{
  "d_mlp": 320,
  "rope_base": 448000.0,
  "qk_norm": true,
  "bias": "none",
  "parallel_block": false,
  "init": "uniform",
  "init_std_qkv": 0.0442,
  "warmup_steps": 0,
  "batch_tokens": 8192,
  "z_loss": 1e-05,
  "train_tokens": 97400000
}
Each number is 128 + 24 x the weight over the matrix's rms, rounded and kept within 0 to 255. Layers, rows and columns count from 0. Numbers have three digits each.

# layer 5 attention output (transposed), 128x128, rms 0.675, rows 15-25,47-56,79-88,111-120, columns 0-127
127130177119149135121123106129086104110121115136129128136132136120105132138136119142141137137143136120117120079108130139133126129107126131119114156152089107100105123095139114148133109128101140121144140113116141142146134101193137152160137125137129114141119131129123153127145081135121116128119130099123092144142136143138141100137139112143127113170132141138139098151127113095123086099156
113132112109127148136157131153139134127093114138140117159141135134153122113092120114150149125113127137111120118128107138124115163121126095108112149138136194133118097117094139122123104121134121071153124108142136091118138137088146132112128161179143143120093117123129102116140118112117120140152152098127119136115132149124140136149119132123152146081127131126139162096131094128141136143125
149133144121116152131194142146131117144144101149114131123122142104100079111128137102118122139129118060121137115130114137116114128117100132153142099136134139091110155101122125136127169135105104120108145167150103116134117164129122136142132156117153126132120128084136151130144114125129145154142158133106150130126162127130132142146132084146173085127121144177106133144147120149106133152150
141147147117102117142095122112103085119149133106121122113092085124139145111129093124142130122132102129149163138150132140107152132143137145180095127140134122132114141125121146119161153145137108165141129140162086113154131109123116123138143161139145132150137121108124110140155107149150091150107123141160118096169170152126088131126133148116099134155137159109134130138113114092122141140164
164078111093168109127172136150125126138117135114141118094129160109131055128156146116105134125127172166139107169140143146174136118136140145168125121157153148132115131133127142154095079138118159169096123143106149116120136128126149135107160113128139145113149128111117140127123121153134157145150109135152139135118125108144112149137157130164121162107146110139139129111146157144147106138162
125153165127114102113101121117120134156133135133117111140126118112123123097155102112180122106141106133126140115122123163126112176121109105150135128110138120135137127100147125113134149145150111137135108106111134167081086122126113159093101084103130126149114124103081120115134168128182140146065152130144120129131120128110115129156119103130112123121141128137115122103133115103094103168120
127125150126132110142181103112109129132093125087135157105106136105122160127133138141120135110149148090117119112117129097166151147145138144134125116135123110136161133105144114137128114133118096123137108174102106110159139122156181136140118113104158154138130115179055115091156118135114157110101082136145096174117120118165132113133104143137164127104115130158104145176139126124127102115148
141135113144130122118141114121129150121092127092120138131135107113117097123150107102136134149111081125121089090138104116164132124152145119133136089099145132082121121147148159139110126116163167109142113076117118122130133096113120150113114152154077096097150121131106120155115137143162129125104170122126108105123116164150114093159148103145119147165134110142175091111134111137115132116155
133116123137125116112121130111098127157153122159137130134152119135080127141123150134118112114140125079069140118135142142144145136133129141119153126104120111117180138160096098088116114097123111134137097128131140139107149123116155124152120154120138129148129115140165115127126129134139141136139100109114142142124106108127128134148127158123162111086141123161182119108156075119098139121174
100106146143141129119120104140120115133124100114132134176098121110186167144115134113137133129146105134097113116090120105102139117155110149121117111142134104148146132161101157109170133114112124143147118131162113129105153119141125114117158132108143096121102125110157098140139124115130101144123108114131088137140154119124143118090126090154127114159155154088145115160149136098168165119149
101119136133113111123119141158140143140093103112094126121124151150159148110110092150096113132147132113147120139142146098133124100129130113130128144113110115153108160108095142119154114148129155156162122122084170121113123097139104161138145077155121123118107137120136104111107156126153149139165124113145125128135129139139115116112123099148159163134133068154162141085126129149126115135161
098147123139097112116105136147119109155143123140105154131127092133168126159146109172121141142132119145112110145110114109128148129114152150135136129143133157131094103136122152115160137129083124079143118100118132115149112165072126102111103129129109142131165152147150113144136113131122115133130134166138149143146133100127121159120110118120125132116179129101152125099152157167143104110082
175140139141148107121118135112122153122140136128131168112167172150097124094142158155123138119173115096128129152123152101145122134161133134140125101140103096142189160127120084118130145105130118137101107138134153132127143125148108113144136094103140132134162178150116134113172137132186142122123092145115119127154119099137146121120146137099112121154148118141131141144149157093125130136114
125119120107126080087096117101159170113149140117154146136118092130123117166103087105130102162105130159111109136105136144144146112143175142111112120154140102170109112161155121152152119094112134122176113098112104093156155126116135155133146076143113155118157160117154131098164165106130145114108102152159151151104109129168125103114111192159132129129137175108195153121141134134121146138103
156143121120137128136101136108142163148122113127111127135125118127112129137098104130096142125112100088083127122132124146140110146118140125091174126118097099130180100114174132147099142143124122097103153144125158118120100121166133095147129079140100099114158181149132144120146098082131167115092114169127115105106136097162104135130147088119150071125113120157175128081184083128106129127117
104144128162117110149127142154171148144112135145128139150106178148133164149101148110114127146078112174133139114098119137139063141128131099099155155126116160144146104114167113117137110128121116131146127115147054119104174132147132110159121112137113096124059144141133135120139134112146117092089145134102132136108160137112115104121102139127119138104143175148155175151180108127098171139118
122137116105108155128141125149142144156110125085149126118126152178131122179133169127109119125127101116119100150132122114102135129117138128142126098127137138176117109135125101161150121118104114105152151140141099122144159122137135134113122131123132141138113107133137102131110106088113093087136108159112114130139129125143147132086088127135145137124131125127121113143127140175153155123117
137121106118099124117131125123136127138120134115110128136121105144179117148154120106127126128146148122145123142145128127129128144163126130127110127135143158129083106118121147150142179122105143129106117139144136143123126138111131111108103136126150103146170131124095143135100100169084121121139158134142131145134137122141135152127101143102101116125133112124102126106152134166125153132127
127106148137106112145138149111140084107146128131118134130115119125120112135172136149120134122193145146131105143146147117095139108133116159099135151125140080118128156127119109106113144117117110138147159142132146104117084116116131134131112125117177184106148123145114133130149121155087092168141086124128143141136146099110098136144171114116138128140106131099085126156115115116151126110140
091174132148129129154150102123154130130082119122125145157133132149156135132114132128141124133085146186152160145100166157101143109113170125100122120134116137150116102133149133115128122110125109144144125147101131116108124117112125136119130122108145147120119136138114126120125121115114109136122084149117120112079138152139099093126091139146153143167101141127139125147107122148141137108107
121092132122162162100126117106143119145121164094108084103139170134102116134137146138127154121097130127142117102143146093139125126149131110090117120113146115124140144136145117134124125097126152114123129138095102128149125130136143123111133128146122146124132126138154124123141146128104147149116122135118099118122128122078117115122102106150134147135115111130130105149101144127105124137142
130141122170126148163139176078153132129096120036138105144132110122128175105098114105149060166108131117147127101153154109164102126088098133126122099109133113173145175093126172074161103147210162128130126160123145112138126108100102143117143109118166139080167116129091123076149150156120169158152136175084102112175118091147095168124139168106150112095123120246099149102159068136119153173097
133118161176114127089085138136153105092160079169156130133124055139136185118137111087135069167115130112091146099125104158083157071098102185086155112095121107040090114119143181126065147178176151132138170154122104092194184162182153113144151144084063153100122092144092153107049172100112123134108099114139156130131089154089081160071094109121130134106143149138133112114097117083129115152102
137132122101098103125132139067117100158124108109135117121140171107177132100136138168156161110173100173091167138170148078120169122086105144159132109124123156161163091098135138090127127150134110185163077151087126175175154144174132130094090160135137148113079148114126114178096120138136115126098108115132062092108087105090126109137107119151105141132135101116166140129128178132102095075096
134083160139101167110174123116166149102117134158127130109141163143127150173165160134133147114157111130090093126091125138101157094104128170126133097104133176118099130101065130083153100107062144121148136144136143121114111184155120128119096142118113112180134112126129100093140147133125103114170166109125134160117076154140196105115130171194141117166165084179146143148111170187179106096137
152132148158070099100094100104140118154159161138101145128114098136127112141107118183097131139129149052124135079140105078109130120125130143132084154104129048092070170075140131086141151130168112085175110096114132121130145130156096110173081168104104116159124137118164135124097141166049107155142109142138152120129066116127151130166137125059162121145073128131059117115105185172136157117099
168114132131157140087168092070157200150157147197138133149134061187116133167123161165110167130148152093134130065119097111213121067136151146087156133120073090094121134095150108177096150137118131131129099112089123106182181127159142105169151162134152130139184131179204136128120131117063109132167129117139103168090079161119170164138150117095174091178110119099164105197102181142137131121097
120131064112137133056071180106145146121111123168108143102101130118094127149122126124095190146147173144127128095154100152075080114105095087122125185149128099088127126126112157076134106094174112113172144073146155160100131123131089131079161141118144138110135106074161155143094138193189171128171168093130104091132131131152118132113159077148137099102160150112188110092063138144145104136130
088136120143180161145118105119120158169155132118104165144077145119128137097103134159132184088116169129113136139109142146125080163128127072148128132104138171194120134064066061094159114110091149134115079140116099150099089161117131075166072094116175095126123113133185131131112155086093105111133127149098127145121125157063178155088120157101095122121140165149099121157156165139177190124088
172115123130119098122063146102102128112099118089170092163122100084176171063127134126103072109183113105132128125129104104145131108101139176155140122133116113070082107135125138144118156125185109154115098081125126080229109147170131164087091124126122053173125139150105131119146121109070117130155183150121090124148082135154176142088100111100083103153097100065039128153120203157100108180102
145108114184130119180149129144154094106136226205140137126130104138096143071130109125162123120139144158085135172160105132126175134104152083140113149133159176172127079118138085107103129109176084132139120140145135150088092120104117100110143141078145080127151113094092180089134134158132119108140157158090176137146114132108076125163133154103175151098077127141123113108110134143091184161106
124137101129084119093165097148172172113121134154157099118136192126133103112107141134118114110138163135129148171120132138092114103152117136121153088117135136131163132179093117125103141150128085156102122160124079121095104163111144146130108132143115153146115132122132118107099176127155154108130109114131155132078112123133133130118100155130141142117096113094121165152107167131126145141157
114128076109133140127141126129130101137149151086101142074088137119107123222133136142139141106131138124139120109172137154148133133125183135147106167104142120135102127151160130131142131157141167183102130131111106177107078116132128144132117101105117098129133148139124152175107115161079162105125119140157153117117138153128098145151161130123118128163114103111124103139133138164109145110166
128126123165164122138074111124102103138113131160139111133144098148129168131126109147114159120104149138119135142116125128127119126139115115127152159102102133132145142159142123146120118118175106110129180112164169156107104104110090072097114140141112126143094111165116105110122124076117096111129119142136126132177111165112141149114143110108121150127124118158102098105137115105176138109128
103132107122143123138132117120111163158124142118154142149141149099129097134124121101144093152105138154138140107109152100127094109122104094099136084131129114122117115166096101125117123141155107129154089116093117168116149125084172188094136132106145161097084080108090167136099164142125132124134102100077142169127081128096130126143120124132164160096108143128097100120114161151120134113089
129176131106152141094090118100095099099144111146115126122166059120154150124135113114168121141146128079103147120154124146097170121127125117121136158110113129105142102150087094145135142107142113105103151122120137140122120129095112123134113118127114138141162145125121085134146122108158102155142112113151122119125107154112128110138111090106138117158134123129109128141141094123115132154094
126103103116157137171153182150096115077123114138129139108116170083127139109112107116120138140131154168134114157147131139130166088163131131119109172159128143117096143159106156081116112107119123134101135182136146113141128149093129112172160161139122101093122131131151145132121114144051107137180113127140137139123152147133088127115142152157146143144094165144128137140137156153135133071146
127145177153132151125116123167100100144169114121113113129166159145124116111104123155161077100100111149132155127130160147103111119111143136142123087116113149156120138136133116086128110157100164125120131081113156128122103141122068103137106105141107113096102137128188144173107137083112096116109131140091175057146133126100118134143144102129095154178134089133129123099100106118131148118117
128128124103120166093123145172094104125148151136126092134160148145146162139112134114110101144095127125133164154127114147171128136102109131118117142142114142165142138117137139177124116143105107136117147151141147163133167133128133123110168119126095130163128141125132150129107126112106176084114168107149138101151147094162135148140113111102145091092144123098116160109125149146112093118103
130137144131152134139135140155160136101153174132079137070104106106115113151138078118159143173098123120202106099143118093137084110112122116142102121143140130135066094080156143155179142192114160123117192144156103148128145149150133147104137126107101151106144121100102156146129132141128116117120145144134154135160174126103128151141166130133151150157108152109117140107107154081136142118089
109175129103117118133109163165090126140138090125122150105136135135112081147136128126103120120124129082134129140152133150143087132107110124157124139143122136090090138122114140137132128167144113112106151115098133128153142110107117191157073127160100158138145147117147146148122124110158119143142126119152156155114147136154129160173150154116132159142117105130147126112113104140107127102154
# layer 5 attention value, 32x128, rms 0.414, rows 16-25, columns 0-127
119110135092131124117139137074132146117137137085142166147105130088138128103153123171121123084142133104127122123078122141167100100125151132181123135157100096184125156093155089139157128106086096162088109149145133176112141093148109123129130093153168117115137145077138128064165114153172124135122098147120133123094182083150142129155150165163096098146096078158113101159173166162119097121100
098161132153134097186102089141114147121128128102114124103101124165105125159116154129117134143105131123150126144093111135123094113117137148066142134145106106148177111119121102131176121119111152126122192115115139122088116084118139166155134141157126112135162114131123109097132120140123125145130146153127110094171110107145146165114149195117118178103152122120137104116132118109117150146135
117102138123145127138123113137125128117146146173153124172108125112135098109124161134132132144115150075160112167140121086120093128131110095090135148136129121118146103139163119145064135092154113134117100073127129135123141124088138122181110143125156126078118116167129174138116162177171169122104146103122155153129149096086129118109089090119130156101104136094126105108134161063110127139112
115157093087122168138113134137106118129119098142149126171178127121112184122113124134149096113111146158124114102141126158103111116114108125128102108083130172150170113140146090172134176113162126139115112140128093133094123128122160074099107143119161129118103112124056095147151086154134135119146156116115114127137149149113110145109098158172123112155091127154175099139146107137134084087115
105094149133151147162100163140128073104114098094107160103107160081150126085159081106092087148124152149132120146114144100091117152091130145120128102119146116109127107108132149114101100130131139139143159155151171126114092134142138155121109141167111152091104092086119098121136149162134138150158147105105176105176124132166099108104121147109081163091132106157107145110122081098189137118151
139135145135107132209108139111126156130161127115149109140161155131122104146126121115130076124083096162104116161109104115113152125127114131116140145083116179126129159156116109153128118133095174134087158110135135141144137151119125144159136149113085151146120114112136097104179148094127112162163131155122137110129116150067112130122131149113123129157131091108106118100139151150120116117081
115090156094128100147145157101123110104119111151147101123173123143131172131117091121121123140103114143158194158123163151132140138104106147108133164165095074120138115161163174185121115178118074109078137153126108134165162101170140113153140119120105117158098154124151095125158110121096150127108113140148170128177108103128172118130110107143156132104147109123165170150113112109109088136145
080119148071131167118140101140139109171154104112099135147127139162124139173131121126135160132089121132103076114117119134168104145163094090134091152139116157105117149102105142117163124178080152111136146166153095131102153109114097085166147129165088108115079076109118095137117151151169165128141136137105101132110175099126113104107123134135094155129145152160118158139126092126190099109114
138138127099102150102128142103117143101143101089147150109142161130101119130156109126107115147139135124177129130124188177133111120141138129136105121130127122113129134110110096116112110158121146116117106092113176092160138134103142136137101157108133143125116151153131124110138152105166173129129124125155130112097131138137116139153115120143101124138138106154099156103142107159124147109127
129179131137137142111096105111161076124139156152133109127140111130136093145138128137122096083107129140140098113118151179118141145144128138125161128105156134091139127140127117112133130099106099076123094153175154161113134116169145133144143105101119085092123116170103099148140125117131121110131128131122136119125149134131062118092127128104111146096109114094109158174140155116097140144086